{"n_layer": 16, "d_model": 256, "n_head": 2, "n_kv_head": 2, "head_dim": 128, "d_mlp": 1024, "vocab_size": 4096, "activation": "squared_leaky_relu", "norm": "rmsnorm", "norm_place": "pre", "norm_eps": 1e-05, "positions": "rope", "rope_base": 10000.0, "rope_fraction": 1.0, "qk_norm": false, "attn_scale": 0.0884, "bias": "none", "tie_embeddings": false, "parallel_block": false, "extras": ["some layers without attention", "gated attention", "value residuals", "skips across layers", "capped logits"], "init": "normal", "init_std_qkv": 0.0253, "init_std_o": 0.0, "init_std_up": 0.0253, "init_std_down": 0.0, "optimizer": "muon", "lr": 0.0101, "lr_mult_qkv": 0.5, "lr_mult_o": 2.0, "lr_mult_down": 2.0, "beta1": 0.93, "lr_head": 0.00689, "grad_clip": 2.0, "warmup_steps": 200, "schedule": "wsd", "decay_fraction": 0.746, "decay_shape": "linear", "final_lr_fraction": 0.0, "batch_tokens": 131072, "seq_len": 1024, "doc_mask": true, "train_tokens": 809000000, "steps": 6173, "dataset": "wikipedia_en"}
Each number is 500 + 40 x the weight over its row's rms, rounded and kept within 0 to 999. Layers, rows and columns count from 0. Numbers have three digits each. The size before them is the row's rms in percent of the matrix's.

# layer 6 MLP up, 1024x256, rms 0.143, rows 480-534, columns 0-127
099:398478475538514522507540417453535469492539493582494507501524543489535510544531565444535550485475523437422432501472526474530522491432536506524552510443548500443509506478557477518569476495542467544542492452508468469492474522485509487488497502447476472478483551518495506423578496438545511455548529505581495484512420479517479488555573420535486475514540445591433499484500503514421512466524
106:498600451511483568519499498557569496488537488552479510521553591493443507446545479538500446494496474503489518534550539515522431489448476545501495472493524517475496468474537523516519479498496480498500552418461449521498567548521477524488445406488487512485575557478483495540518503540487548497496502578509544480558526534513403506496549523498450541525443494477488432528491475531503481444531
105:506531599463515563535453521504509513456467506476510558547497473464450523529538487412484567500505490508468488491530518492529448521594472515523536451527531483456465455540547492507489457501467499499450496478492498534465476504432466444467521492513515618444499486485512444507431511550525488507485549467616466415504528458424510463427474476463491479502443513483502482516595557481542502477417
098:447509516472541468421588538458435475520452474490509445506499510445514441540518466493530523479489449491503478518551458502527506455463504466522451479584515495579541517510477494543528525512459550491500484540485511522502432521567546456568516499540481459489499506504494501488485484522542519467560596513559425444559459509458411468529486455488524445498481444432474461455480489517580523493471
103:508460481517466496501477532539486483435507512508547502606447471501552525508521485494548487488427470493509488460495481450445514525471474522517471533553514409513501480538457516479504512457465549418496469460550470525465474540493510528558480447517451535534497568427471553472517548503520569457528448480541530453482581471468448506499488527499464504508541503455465553533454524517456543443512
102:489472483506480479511562510482494535560591473526406447527562470574541522547533460520486510514503466548489515528495508526490551447501553497430490549497425425461565553536542535469496495595511523505523451490543571528509565460583540556594478525469478480506511502517492514501423475489509449494528490524532498423591583427429452492514527506480477523476494457545486504528491559501489506474494
108:431530495451418512559539545515509478430509500495478525492514484558495541453482482532523505501451447440481540525489437504495444486469494491435533493587477507461568448453527465543380481556534467574549489516539471462453425550470469492494529500564501522500593514488447519465528566485484446466497476476564524505473576467436437534527535477475446498506482411482553494494456486526504547469509
102:487541483503485525490567491534470461478511428461486538544537509361495484536589466508467441524569435468441520443546470525504566446459576509524526492482511462438484499495574524588488479514457481488451517536530489490520515523448512512568514506464470511454531519474524497478497462442517533456489554490465492494498496502464452481554560518531456417458471466478481484515518582573521539468473
097:446460455515486412448539547498489453518482512458509511487489544425593491496543518475478465570547506502490508518400512515504490474542444530454465496463448525533463481482578474491567515544550502535540472459459475481479544506542443541504494510477472488460562433434480461515455465464495528433470510447490541571507493495493481405482464526515555542505475506540518610480510525445489497418465
112:477489487421527485448439485518460418504513512518483506533544555555531475530504529493507494592487566478511478490490526567533494523558489521495577553505456565420490483478409569501515422533598568547465437515468550515519551506451546536523421554546512458547495525536531550488467555560544485500585491548475581535379490487458427503556451517505451468543484554468544464472497522466464497516484
101:542433586486465532521458520542547511477497534503512564443484481540499499561448486543457542496533474479520499526474492460521496474501478487496549542444394448499459439499497539520541539486480384487501530447440449489414521548543490531506586496566518482528512535495519508550498441459509508451506487527449576498539527583548520525518450591473512467540509529484553497476431502482511535589476
105:507493525476470464444484472551484565453560456386527468519507533439518469482441509458532511440529477480478486507554517500524470514576458550632508592535499457483468517472512544471570504554560476459545531435499502527455501462504473637533588472445537436461460481575498438538455495529495502546539485515573487491501468515482552460498544471449465523451493500434488449566497508459513464490476
102:402488462515507446481503515428497441526495514577488507516439455446552515458491507519432516502547502492436585602442473462482492479487434450515619512478514492486475534480523541400540522530495509513501531532506454508499466491457567504451569398538548511576568550479591479486461493474483508510499545517530515515527443485494486483486486542415513494448502455501437483481459463521571516407474
095:479519418447502543509520454544459568478506521455577419507411542527525506528508513424537498445471509532447464522529502479525534508500519409543563525586488430515550467529517493500488474521503520432506451496496532521502505519484464583535450530581542436484499513548599527442520525544478505532526474452563523509517453470516562516566535576482527472524523491517523523449467490484517457481543
105:507463476509405480504501495451474498511451468478508479498467504467471514420578446463515517595503525518547525540505509397448513550520511558520505513489468463473507453507491549486493513504500431574531574493483521516525582550462490543444533430523524559525529480446433507439489488490531542522500466461505499543454480483517462541492502539488506496503595447539487515493485489590558482558499
115:521478465516442483460441463474558522531497489526519519447517510521475507458463537477505518476511447573516448460481561488551495579477510427551562400480504564485442517494462563503458501557501478472473576562547580524513501537497427498507503516504519517422498488521473470559453473511500535499421473470513488457468599521537495463517528452478518471465476585491544552531511509443591555507515
106:522449424515533596591520490415479471514467510534446551424498531431434449456487513537521559516539486446534442471470452470633512497491526490553396510479506519573516538484463423439491503578494474492538503473541491394519520518468533521462539505521450479461477578522469516521478486515514488428464514424488524521521440536492510523541481405564602463454423539574502512486502565496494528521494
098:424525505563469525430477506495489440484515508505634522497506503471522560545427480498510499504502506543525511554462485509539476489420461435496509488518507517495456415506496533437532519442511441470473543541469469535508439478473542512451511495512469442469507467525544487524427525472507492526469483568529487554482507432481462482496498543460497525465429455437524495600516474485520552534449
098:462488555633545365446456542467555488488510471535546478465483543605489521555587505513478520465519502567451518495504561438504524483557501459495475489481485508510569528491399497395501471541480561491493502491510493459517524555513487497562530478488531511468477457537463463516443514483473494480480477542449472525544536463556503478486474515543468523486406526585508447505452523508561467464497
033:393490552525508480487421449560529547509505560539482545465455497595520493535542446495533483475565486521440536451384537577475532514411488506501542511527483509474494425388512486523523507489454483487525527457465561504492440537472512507479539451560434540515482488470482500478514506430520536361513440523514493502535549510516535507506390498469508434513481474438471481467446527522506459529463
104:439547521543500491541483524467456558491512496438523483504482478452481607526452615493441517476517540508541515550497478508471499548460483484481477431437517555539506503535496576486481554487493456528510506530490433566537523492478525397549545510481470470504487504501544462519445592459474412483499551462522564473491522475547552522489479581437502496544502443439511398567508559569489476483561
100:504421486572488421410535507531484479465511518530528483535438512476534417545509504519448531497461529442472612522511519497568586486530536514568542492490457501510499530600459536501476427559517568544519541419528518485554494438472467453580495550518479506473504482445502559533519493453480485472570428478454471541524539504554449517476512520427425469478543491452517433489534556512500510460432
096:526451467591488474438537474472506482514469501535532446474400481488457467466527477526551565461528503467481513586481493509487468483487497515480514549516498475530558548461466497546469605445554439482563485490512542472519524469457582553528520423497503463497581443538515407505486522499487538465489489524481544480549509488469497535433517516480545489503482513428453424542480502566478504518513
104:438545473515584488549422551488527584519527472494543593431448516524493557516426462547538534475554507444469434523548425464447531461558483489516492529520452527459502488545483497529549459546509512512527487508519455480461480398531455481455508497599470506474544479493564504464488433536490450501494512464492449465481459501493484523421519496529550497552548515532501531474581568504504507488526
106:501503512500495521492490490489488574541550520483509611466438544437534498473454484559498479516582513555448482495494491482480527433532506471512443440544513527498545497506519482473515427451431535424515542535534504567505480519430592500468491533518478451487537454520508535482479466500527488562551492526530453487529448378492433493509483501437437484524461502542474449502576535443467453526427
102:474521560500454446528489512384518484507496544521479475424458525491486486511498496510567509480477498479511511559470504501498448472503461522520449461516510540548519445532508396439401503475521439442466512478474523489515446594435551503483460508480527562537419517484519518494523466507498483484533494462484558477462532490519466504477557494489502417552525472424515483520426488468472501498472
110:516554509475478483491523548535508562495543574427537515509519521538507537514503452519459531500498535533518456553518526504435460545446521464488518466529515522516468526440531493446516437427534482544508559507552501476487498493527501445537457473513486529495512481483455511514457498512505505399421487490477455557456490505533513451471501476519489491585543460519442513472570508466532462487474
098:508479511565453532561495534476467549542554496593545498487540535551576434476431472455494549471571499516486498551508473511551523460463532517482515480575476436491436484457456540479498582514487514528464512500470525529501504477480527423487417464605563550464513511447549483386507538490540474442456413529594491531594491472441517496526487443492486470508498475478500517505527494387494472526532
104:470482481562479484509500548477482517539466480531430536500463495486590513546511577490522522462518508481520549539496529487459555512470487578552511483462461523543542521498488429497501594506446487477500498516540620422535509490526532445520522553499503512518479478520490486478527480488463488445525590542518572560457462550456492429579549465482472462524455546521499504481538422457530521491457
110:525549506505476527515471439473507464479480509493541553485440482525462525544471525474534469458508500521514489500519440472543435552522522506495446498447566469506462490503493421435556484494564509540512488500541507528483468499581473558447517509515506531490521427473470523550514505487510523474505538494390519509510539549428409562546460448519482459448528477532551514446485532494492448543457
098:482460519486425528456498409497432478492474561573506530449502521423560532477538492591507515513460465543519504494482430540521466398436465546503473491566498478409496576432510519481488497512522478480538467562471512460493531484577472513514520560443500467481535540498491505499508548536467548506480464468445508466411545549517492444574506472507546502569546541439480519478538535465537506520523
095:504467507552566516482426510524539492501485469524534526469463525558564483609525496465438573489499508428519450509544498526539527466536520448478472487402559520511482485516500529520492464475572555531466487424437543461389454505512490459565429526558512498596467510483526555451441480505493453472459500502507446553550465514511488489536538470525499504463521547471503623484576517507449451479468
099:535487489444561514566489472479485451525447418522445401526510508520469498569489433518531465457547506462417443552501536480550492462477478475467550494529453466556449480457456505537527470472489491490493450462545470543519466469496503465489492472597485492539490497527569451452488470522466529575437583495494505517569502542519527539566494471398469530533548550425553470460499563525439490495528
097:478541533518546516534547516506477459509566433517488449539518514516517516459507578477491493537494462580460495508473510534485515476488493493469442547458545515542507575571517484479462590495453576498519532543504410465528500553477520460468514536605497550503439466453509475452497458482418495504585468468494481496494516423526506562484478515488504440404515510572479479435448503448454526482468
101:472480478495507547463512479489594523560445503484497561519489549501561510514485560463426463556534453458465549523539543494493485567468480468467486461432423522457519455544540510410510430521470525416489464511493435541503456509565504506455496466480501559508519538548513518586554537556473458510549484485531506529477529465543490481449512486536542525496452578512486487525438501547490468538520
098:469497509526473481495488575438493532443477436511619487567495413526569497572554454483581480436438485464528492501479503510498513504458499456496558506412455513429439463534564561460474409502442527520478456527475528530492509434500454480548533493449464491453508526556490459527443542530524477528482479492478525492397549464515505547468568573452470504547449506510559559468476448458443553556484
099:536461533454514562516527599493439510511504463442541452399411553540572457540552510526587388455503611565473476530492514454462467469471478537443518535533520470481522475535594511484488562465553522518547505556554524458427478435436543468518474537501499548453540462497486519458481538530462441502476551501510469516512555450595510503483533575495510560544530508498498442511504558549468495484511
094:473583499533458629459497501503460480501572504471529515499519493569586482531496405536499494532488500542512452538505507494535539528543539489512493498440535545527458502478526527460472501502457502433480448435502451544562501510496615530434445549532489444486518490534509484465458564468499454462522524520444577524569485528498458509536518466498485598511499486545534521529552534472556451463618
102:436444492467488485481529538451566482462503515455505494465518556542512436596547450471512491507431456511404496536547541545520505563501420504572480538519492456512524499544476467502450512506453489516559553495490559499560458559563461468483502467462483460479513527519466449494538557539505498518505574482523487545541437456539498492594523530446417450532536518473469504434448485395522436515495
104:525485491515461494477505463463573520484595511506491503512485458464519508470490527547501463532460511524519523493543449502485490500490511489489555394423464527469470535494487439475517463510501463538479425511502455466509515504554553520536603469548507509539475477491519554437467454490428548464532450476544511506555437527438509482514525484554546485482424539576448449492504536580462498484483
092:496565531533523521520511473537540492521598524590512482495522435495510494530472529524547499460553524518568507554546525457548592465413492479485456471508510430480566435466448455454547497507517553548446478363501480484498460522510550608504425519482481535547543485463486473495458479508593502469514453495500453489486504541470550573536513503483508505479509469504478466547553563531499487559495
092:521473609502502519463541589437568492445473455533522528504488527495484515515547518481572493513514504458580530487539573562476489458508460461477510527409498498468499528469502552573509504484494457506502569571478439490505448478481469483438429543503501490550515516522532456515495462524523492462470466432544550487582472507536451452478492492500644509484441520472524471575491547501458474504489
093:486477531510410464486488474472493512472504462540512465539452539433494442477459517500528546462524526543480458489534563509459505531502515476441452518454533474459534550481508573513579447453510532527469462541552548511496435518503463532503501487477500517519495513498509553569556506560462511543474536470488460509523470498468459578467521457486465457503472486506561622578554459459480531497571
109:460420477537491564508449456561480507512498560422447512518476442518549481476477535441493561488563444490521513496483529595514466547419518493560517434562515515523532526453556446528497497517445466495548537495462510565493469552509524493484441545529496463531548490495521463534488559486537490561448492493479475453422540494507567529538470487450517534489498498459425490516514476550493557522502
100:505517517457465542503472480511526498490480544526492529487539471475499490469409569490475568557530531449495503507434474493485494476493547564469530492497542567461445476502482455487478460483506448471463466533542533437539522520566465482534488441497409379461491489503499502516486540486507565547592468504415530514559518503563424503511533511441490483478513441554489477462544519514410479500533
108:478495518482488500537434514403437510530517420521467471497375510527513532485451503459497473430486387450437530502475541580482514573525507478491456500480473564492486488521474525448476435451553485522491450451486525493509453513487515475464499493465502471530566465531476558479522487495568455524569505432551524474591477491483474478514526461506569466551445529500534570528487481443464435549399
104:553515470467429560564477452494440524474509504539443545515419505522531494468503594495456552488455508482552501475463549534443463382519479533512492439508537521465510541437501493548499555426490473584527543586566499546524416550530469499466440556438507536524484545521553468503408490456539511494484543530465536459473554514543466546542444532459484548525492519452518515601466493530527492466470
100:436506504440442559495483553497552440581461486457487506565527523406573483489475429524559461525443471490476540531513453487494496524487522501499547513506595505475540486500475508457533512518548405463529473536456471463574543470489516505512487542485547480501511425439499472471571489518467526505510525549488516492491508504534575553489502570475481594518497462517584525511438516404523459527462
098:508457477523508486416487531454488503491549533489524545524513474513468551448507478504591469497584480452512522504479503461502398440483537452493498475514473476499449496498561480410485445511392501500514441527425464527403448456407520418452556507475505467477474478495540477468523537455454569509500498483513432560509534524490580482432516533545454479515468509545496454586464545479544487451498
098:500522482524464477525479476528512508457514528511532470521509541445540455461555417495476539492489495468511528519481499514504431454443530545585452533445592466535437525438549511527507587446524494489449498415517450511490516513472487586489531443524468460561459462457434527524521422484505630548586491449541551478449515512454546566557465477537523473533499478523533480516526523558510553542426
097:513465544426525483523532517471450613483519413466560492514460476500551509534490483544522528527504466464483521507538466468498452435484510516549483507520474468548505598523494527521515394562442505454542436550482479506535532549497531498507509537491469571496489559526532507471513498500494496483495492488566516535484493470484525480501461535497451466492500542433473534469495555485524489521535
099:526558527506489524541465518431539497471430521511531444482495472472492511580483467507470432441464537482511466490503582472540433562499489479500434535480503456465479455498461534496559560484528464573495543528485441512547530469499533495458553532498510547519472476493525497441541449466550449540442423532480501515481559552444507455499475427490534558463476490458474450516526459572527480484452
104:534495569542461520475471492614490561444452554508481468516477547468516417515527507491563449492520451504494499512540483594528515544498495545454544514486497461512492471548583428466497499507566488487469521493548471502456466481417477490531468564439472541575525519574571493564485528639542515447554524496578529472537460486519495508490531478477528530570498446512506478476525595534524522496502
112:473426483482494497477499539473574553507511457543471524511538470558455452477557431428525459509468542509481480426461528500502503513570535480458454467529452414518539494541498563489511458543532459576468524508468508490507490582511499510542445471480453468467444440507550583469515503466579439422525437515470555480539541562533526578506521541437444522486499571463399446460517487510486471433495
092:425508529492535587542524517545575593457432461501439545495473514482529538450454474539470501421541542497547509463553504539513515467505487423526464520471466461556515509634521547559493513537507513491509544475520488521484480431421397480448534393484442479481543451492479497498527370533543444510537544536446521488516481490521490511512578464480590501463487467512462465494507529476530468512444
# layer 6 MLP down (transposed), 1024x256, rms 0.137, rows 480-533, columns 0-127
108:528451427505570577415387568519576493464499474490498479512533432470496509566477470442492462507545512570478476518498548460449537436542427498485492452465393506540473511496477529489542502453522461493525481431463439509541531509448583521506541540481440488506512488470521546443564522578557508465530485538459431457500523543510490433513447456491491518511494444535537567562516544501554542495557
103:491468517554481444484554528577465600482552535439481546431518595542441439481562451522483558542524466411541548545494590475477437499570493472472546506496531485464446488517562516486462468465545460579418535502496453434541533500477477506515450502501473513431470486471505539511438445487538452463462575474560543479447516535548576470540464547488496524451509519508479454511498501479409522480534
101:545540522525511463458516559482497567540481461501501503459445497476526504557520571534566473542487548525504498494499452532507499492539552500496482490549494553498477491492516524530560482443456479490453547483440531440534542500502536499523573525501400508544498525565471512404450484519478538529492423450501554488530502469555591512545428531425431485509518447474514471493457527420460507425551
098:497502495482573515393486543476529510449527492452496415444509492465498557503458549456553486427465418501493513520512433493529519508544499431550511565509443533446445556503489525549548465471517533434540527438467452507482533491548595530543432549501482459531529536443512447511535462429473495516504472495537425558505560503592491461563550481486513553511526487445545539586466499570511520535575
097:504562503504497486533487467457521463500453479510434548551548478550515455468543516484539429463485511442494561505492501418488476502465502494502452542521539512456486435454486490544487503429494509464518516518442499493416400527529463460511513506520493534520473509539518538441531459521519483487477463519468546528455440484542498489572457547541497492536507464452472567451506488471450472438514
099:538484513493482469519461501517476468496495494448473537455529491543526477483494472482476482533496493429552424494478546502511467471584534579519495481495449549529547387503527513526539463541475473525526528507540486533454495554515521489498454521479558449538463503468498492516467472502481398523493528511483469578468537544526507535539393506415425551485500529541534488529447583535455452472461
105:524485525478439533515492438473445507457450581463433537458525488533534551535485569489437471465575492408525494549500533430580514450540451488445460500426509459406564454450532505564436467466526483541415543545506487453440570473489527507486445485490457477531492425509489513470507574475498500536407522470453531483526545494487534487480553583505560424505448462502517560493524514444495512434549
106:473503519393539502417498513466512488499503544548552528564504577453526508485499542576552505561530525435518467468513540493527437452465513566502451494508541504440535467537526484510528507490484504505554471514472520507528510438513465461449554512480473498448484573466453494476617543514448464509440504522501541544468429466537472574558599490502514506438474447539523553567420548527462485539557
103:464563530511488518461555541476441539497472451420486531514463473519556573489548480471455434489542513543494404509471418589514548463523474581525488490495467574508460496394421506525472514484473545536522484514523438531499530479460513465477548469488506467517541498511557460526507499534538500521539430547516526480420509439496587560466486521443558534574503422431485482413574517511510517553417
100:516505444464450545518508476501495402508501532576553490508467504445480481544530484518576478430609480484498566511528510452507478500486493528492459573464546534501480527542416511487446477476480530485521475489486429445557615518539483427484509467473456524525542536547495480459562511534503469451469476506458548415540513469597505537552543462489491512508494529494507407522495592502549507492425
102:483497544477516575528525539475476501452531593499483527528536439455453531440480480454553501444478485511496480536545534499514507484503510574499570447499538483497487482528496504493528489559436547605543452486516532503501606471529476485605536477549457490499471478481495504536437488499518442443487527608527493501490531484445485465530560494500553473410548487497520468476515445418545538433471
102:448462503500510455503500547484502488403550521489479479422473434545477503459501491468476472484513498505484526495393478445408491460471459521555515573512490398457461482547548512519558547563534453472434540509530458540494515518455511488487495485541598531507559553578530468464536480546505473562478466502510462536396536517451559556522477499559493455442502434461573391564467596527509538460559
112:513491514555496502486469404504557475522490501454567498450540530465522453530514538471481454519566530460457427534444515514465524425461473601482556488510526560447486525527561595485561568500475534519502489475512500497455498524466473495443482491532437444554562466524431557497526544479459459550466532490483467529536465535513550490505443491430429444437531577540504547513549557499528628484470
096:540542450479552529536479464504476459490523481474515436450518511512507456541494482540517526489476531490486473514435488405496501499602486455554520480504496475549469502488485519528517546544511454515552494464474533546503501486457438488552487501495538574460527512507527540423541480465523529493558538489474485561446528476494519527538478502546440460504457531571452455445598490510532508448512
101:531473487481535500573536554572538540529498450454539556481462461457482513549479477489421469501429453504535503468422533517479443504468519441496461513574528497534572444573505546476441477488496536424529510489515508453552432583470511513583471455532524471551548475439521538499528532461509493496480455437521471512474467521417542431479424472511539531538565510513552425486533484507530497553468
119:534565558498528519472440461473544508512485515455445536478518467492468573465484536473506532504461466479414476466445494492564497541420560467529571487455511421530458531507518537516432557590508502484497539500456449474512520427446483524496475485494540499512493470483456509482573498482494519497398547485458466508515552474555521495510512479472524375552468552546499587513507558531519500459530
102:525548463505500514433469473610546459497499513507478495466462421466480520571471502497499468480566455503533451510451508481539490466519550584561464518516459538570513566447502459501513514449497536503526454494490387581543481473504453565476511506549578457524472437546519515521495487501501482493493532519526528475527459528534490443474403470468426537503569533477469430529509481570577535480532
093:476467530507518457477490518483492483507534544536496564498518508458541469626489441469510459513497558556553536529474554496480540448499530447561486495489531513441451521532495562573478560520540430505554482482592458546529499410476533462446492503480518507436509425503517552486444489506490534518477539511486399526504460506490488475477505464534515565517418490470469507488494507478468511463546
099:560518520468431491451468417531531443437491536470487586556461512588498537462512503505477487583449469474447525508476507479467474523490484485491586420495539544488493519452513478469466442494467515606447483454553511513516547525506457484523503477395518421567496483521496521496491489478508501489512541517521409501542484565448484430537523530526533563534489465503517509477573515507513470452515
036:455539539606498453474574477506481454542548518495523547554541462508549451526522466493417522501504482543534452489504455495595500509536572497510495589504493485569502474455481503481471486485531551558497556506525557506544484536562512453569468536498509504438557440460466540479457492543549488508478480476496543466525488554524505542514549534516429513441503525446502496505522597496473482498497
102:561515468500572474470524481516462570507500496475495401457522489486455513480428515555523459509448537535556503461473481543463348554509468430490470447531463511498547450585500541467506496492513534418470476487516484529433462478489565534480527492509505529497497431467536488521541553521489538449540477472427491470538516536412441511600428498519537524496461509514461492506547412441504472519512
105:512449566481470478503466547445524511473495502481515556497527468479442452567553478538447502534554463394544587526499486491489480483519455526521475461465443527490535452561423454526477476488550493499493520475477439437487526444511527478529474556471528574442474401492483484487462489486515541416556420479532503533467482542557539491485501537558477464544515524431508490513447561536531520462483
098:527509554467522433469500482508456558539504495521515427508502521497430524465556462440498517550434530498471553538478536513469511541456423523494494457415531498517595508507451474631587529535585476594542518520479532509515507484477499443536504465544521497521510509479432535461523487515518510502452532516466520509464483525547487535496516462471448535521523438599431490498480617479521480526496
103:479460522520504505511557511524500505527505509503509450544477483482486579502558529479469587565429566500469518498526532533518443456475517529489522481534463540476511506592544451507478518473409506511437441497519521450474453511444536385462551427474454511433562550543427500504501442456518532443473422472485501446533464516458518466459462498523489531415576431514580479507541525511594472546470
102:521509608527484450484527533450462476467467544510422520505498465511458539511465542485508480501538510509471525523443438475519464448483446503446502516543558432442555604487482469558470517497505459448469467481548488559466508545458469521489470554512462471483471479508489493492542466556546507526511420542416462510555452482451457459469466494550479501503572508550545562490565537453509514455527
100:494556488549533518556492492513450544566491530500516532543532545449544481469546497530555543520480475485477496543453530446554477516579472600565481398452469434437495575481572535472558518546482469516457584586528461497506531484516481528465443499492540475510478490474538467506568495512561545460405526529508528487442500455460471471554558503469509412528541468523469523526538486573387528527490
102:530611555612507499523519499528582557525569503558469445548552533484539465468465481491406454537473535571452532472443468531456413517464464490495463539494465506491473486466447557495506476480510465471544544504499507509483509516507543383499507421424509440519478485496455468500492454457508538477509523438468502538493445518491427507535566483519481552543547521436441447473514482464511526504488
100:540442481450493512523469591523470529449489453500470529525552508528496504568495496517496574534505473466551463503485418502490542486472443500517565405526532528497453496590444480500499511493527532413509480494434485504460469430446535546540419497518573538422514463510482495609515444507462441418478511463471519510489514447478545504458514478510482533446479496431595552500499447565536553491506
101:546490541464531444468503500537464553479544537534482527468452500506557485417439446530459572567512563470488500524514504452472583517552533535518537463472470503589454510534482564501443461512456428473483485478459502510554490528520477484460434515496546484465475567447456540508463462448493472561483502562480507565521544511518465520514515492530457453470528474515499459464530545477533591417534
104:488554538564483467514539479566495559458469520471485375451503512444482511470383510493463495502633510507500500493532482512570519499490526518431549522480455487477479461532455562488544527527512464510549437492505579494479441502563501417493483523477476524469590512489509537516473526475468497514510496474487501451541517533568454444475514529563512455416446451527497540522495530470482516550437
099:525577470480504511469475483523449534598486505447465470556468479516524519515500467518478519478495462506478507491553537521418608508522475522448478569496540525473579424494420523472474489606558497493581515457512538519527483426496502529515530470461477503490527517507520504505492549529488533507596496463494503520486488537531495451484490530484435520478449484433410538484498503516502478488447
097:401452484487533538477510487534537550424485513427520471527543528511484445485408479441466484554480547479504459498461506542496471524537504516510468478412463485454484482516521527511433448534495535423411463520448537507492451525464552516568518508518481492495460552484530512518472527559428512507462543483517465460416504482570493420427517472511449501483490514519479466471466455522550475517516
096:504445487429464538464488381580530515449598511550437462503445440513516553486521487516443471566510504473415476572488465438470419462465508487434541490463475550493489481457478463521496500469513480480489536476473526535505533540456528451497580550529499490534479530544499504536497531488472477560502535509502453500497560442497568459501405464536501517596530545572529505436477523551476455567477
094:545546561520524532589438538552526524510530501386475523483469479499527511466567431507514463484465557548493522543517500502576532522518534548547516474506474519466497456529523473478446457552570481484455467508524501483514517453495506485545452541518539486460470458470415537494479520507509495434474471514481537469527544598462499428460529473501502561517450400485559475531479487457539495532510
099:511515480515542462483480537419468491480515514508504561518486519532481425492483532459483506547481482508417521515493513506551502520537440466561511475467436471500456507476481496534442479503513526454510385469568511539509484505511522539589535494476486554539559523480536527494514480487463508476563441552497498413499529478561496526526471386474550492597503493500453531506501540537507503498524
096:579457477488493493539482522535499493555466538533527455498462476494573511543497444468443477449478557578470495527519539483531506444540451511366495489509562473511496481443529531488509523479568540522467524517536445407492475544427544535469536538472547503443583516506443536541492505515476532518450474451495433497473452490523487491462483512486502499525450571518516510470436470465504519485506
100:572473453495529466539464545536458479486451538506450486539536471518526541488525470553587535452489529453568514496551423516557490459472509475585419465552489421525439472475470554565537574552394459443469492479481513400511464524463456574460499506505537561503486451495456498447509525483464503507449507510439510513514452451524500531532530482509526572530514427495520609545610502467541515467491
093:504471387532510483508483504553431562469475537444566511522515485498513484530400480460568543545415474493515464557540486507586547494535465466474560466410486507493503497606452488561410536463497504433470545499575509505564471468489481467501479499530499592517495493456519482458523436476511509517420504506525535535543463498497417473461450485477495502500451490499437536536478477559480488510534
104:497497550498471508471459387500480516480503510430493467480531501543563560525548525501472479466519524516474453463452558508466478525479528502529466462494592520566504439565479480558506518453488510438467536483484560462472494455425578420515496499506492385495470536468450450537509517460563521592534523538508519426562533519510462480470459501526461454523501456494575465441551454484582499570512
101:530512476544466529540515493486449536466427546407563501519555560422471491465511499500512527498521498507491496626485544529522485508536499476490498580428486508555481521552538470453487573513588544451466491510461520462494480521502487510432487459471458521487514437514462503536509481538430513494476489411474544459533534484466514494454536542522514531546472541447444592503557461431433498536484
107:504559477459447551462487636451485582499437508455436545494547571492504567502550473426458508507519496510445540437537438515479434544496523529507517519475488572468417594497559552479509435544457453470495489558496540517565467540511404446496548506524502482473560521489490495498507434468452449507468552551482524519534489491583471440473494511504510538517486484484497541476518428512551580487496
099:541558539408537562488517436500468533528526532474428573499537485480545511523550495460490526431415525469490482423477543444442452492476471580480492510511456483418508502491455499422489567471477547483491523486429443488478448450485479466485460567453538470485532383492439518518566501579540443473526541528469535598492460433438522481440509469513542515467458532506426443506457559533524528517527
091:566512523462534501435509486575526564428566457480447475481524492510467498514487410467501542558501504467484472537532553518520459449526490544537506521532546469569499513505487482470508531508549512515467472490462548484545475543456485493493460497575458491484514421521515537462454471451550477514571473525448477449547484475534476493484510475556511419557514523519558468500535561484517513502490
108:501501519464558564513535494486532537471486532529470463533436460574557492477546531535486465407504440443518480436608429509460549463513503448529554493527468448499536548444562472470549357535501492436494464497511506480488449530482490522535505558515498418485497476474574521479484468487440468472525488535518561450492463465541468517458528434492498479570501447526529526503448512473470559515456
101:497528494448473498563491508458523502496404496496457443502553466497476429565458533480500496493474517581468560440562553481557536480516504448571459616542532480517457472521559538465484560469503522552505492470514471446487500549503518489522560536509508510511522530581528525507576507516499481547500516502601536512527535516476486554527464435534449492553503562524496551550517529485526486442517
103:511502473523524462410485467574531543460566502520500459442479551511490520490377492439460558535551483502442487487507466567498497508566478527495449442444453462537475501484500519462578426397437455526489510410431464564484517478497475498542513534474484536565482557480524489501524519523510530511531547405484440404560489530473468493521516517547524558577513457513489486536456537452558495541499
102:553521506526466492472571531499572478495538507501466486507447493478566538478534510501499479486485508512535510468408518452490560531535613529520468466496477535586535538428557520544536525474508494548519503518593535537466480582518508458546495458516476478514474532553467464417493516535504543533432508598539486445606612497462527522506517509482551509516529552444496529482492497554501549542565
101:519499486517544489470504519513425535560588507562488488558485510510439597474561501562455562555510479425502482527509486530538480556487433486594537500417499508483479439432516414477475543482505505559528515516512567586465475466586492454450461537475538528510488491505466510477480578486463479461509490537515443430519530574453434521477480440576515506481522528406504458458433562490607518495551
099:571449503472443513511495542488499451510518457469574496445544582590472481599511574470480485490588398432466592607484520495495553580483466473482494549509518457516476495519515482516471577504467502549537488511416489483515474527551537467508513533518551506559534502523482520519524468465501551540470504452513496423474516529497499509502491486487565544481539556488528534475477592470496546535513
098:475487484489452549493494478470499490445491449414519570439446500527460470518516546442550491455457460461526516536468502502496523507614463488596457485527480464512499604566454526490456523512496533551485485470567494515503517521597456492531480480463502511505541509483448476540529473460461443480540448555598442457454487508520488508517430520457537602514446497495452478403554477539551460396494
105:478523514482499509504517522473496563452459443503486516566529482451513437529608488580497403551521472395478533552557521512547502487527487463519460468508481489482596541496501459496497442536539415461530448465523449440423503454465492481556486572542410524456483469537529512532509460480544578537548489489470544508481489508505480499473549517469469475480506443517572567492446459499544483498442
101:543478485475547480528492381468535485471542548514486514419510495463626533557522556608485550505512473478465557527536529462500545552540421449460519441461454517577470494526507492475519460546502432452535538447530560557529464473481482508457390496451522517511435449487471483539516468471529518540493488458456428519510470457452449469471508476399508511480443478535450457454537476470503460540470
101:476538470446514501574505525513425514496523507495521513485440534596489519457470489431528442470483473533522522478480504553470409492523437548432498487537479502471456515569464522487480537501562526485522465558447551502450473480545424519590468522531525558469519479583520507561533519523542450487480459519545431537505464511487501488412564490470528486462570523532478471561483531547499520517504
106:518542503517518528484545482578480515557556505484457488441511540439488411525495492441512434431512463488506490443565515493486518493504494492505498468470488495555619512511543494522462448511516538499472498458485566470502496523439478563480529471516545570474459452527509497477497498496513484481464510489482463520524461558396462486516500456492464495488534539524455487494528517543464492484494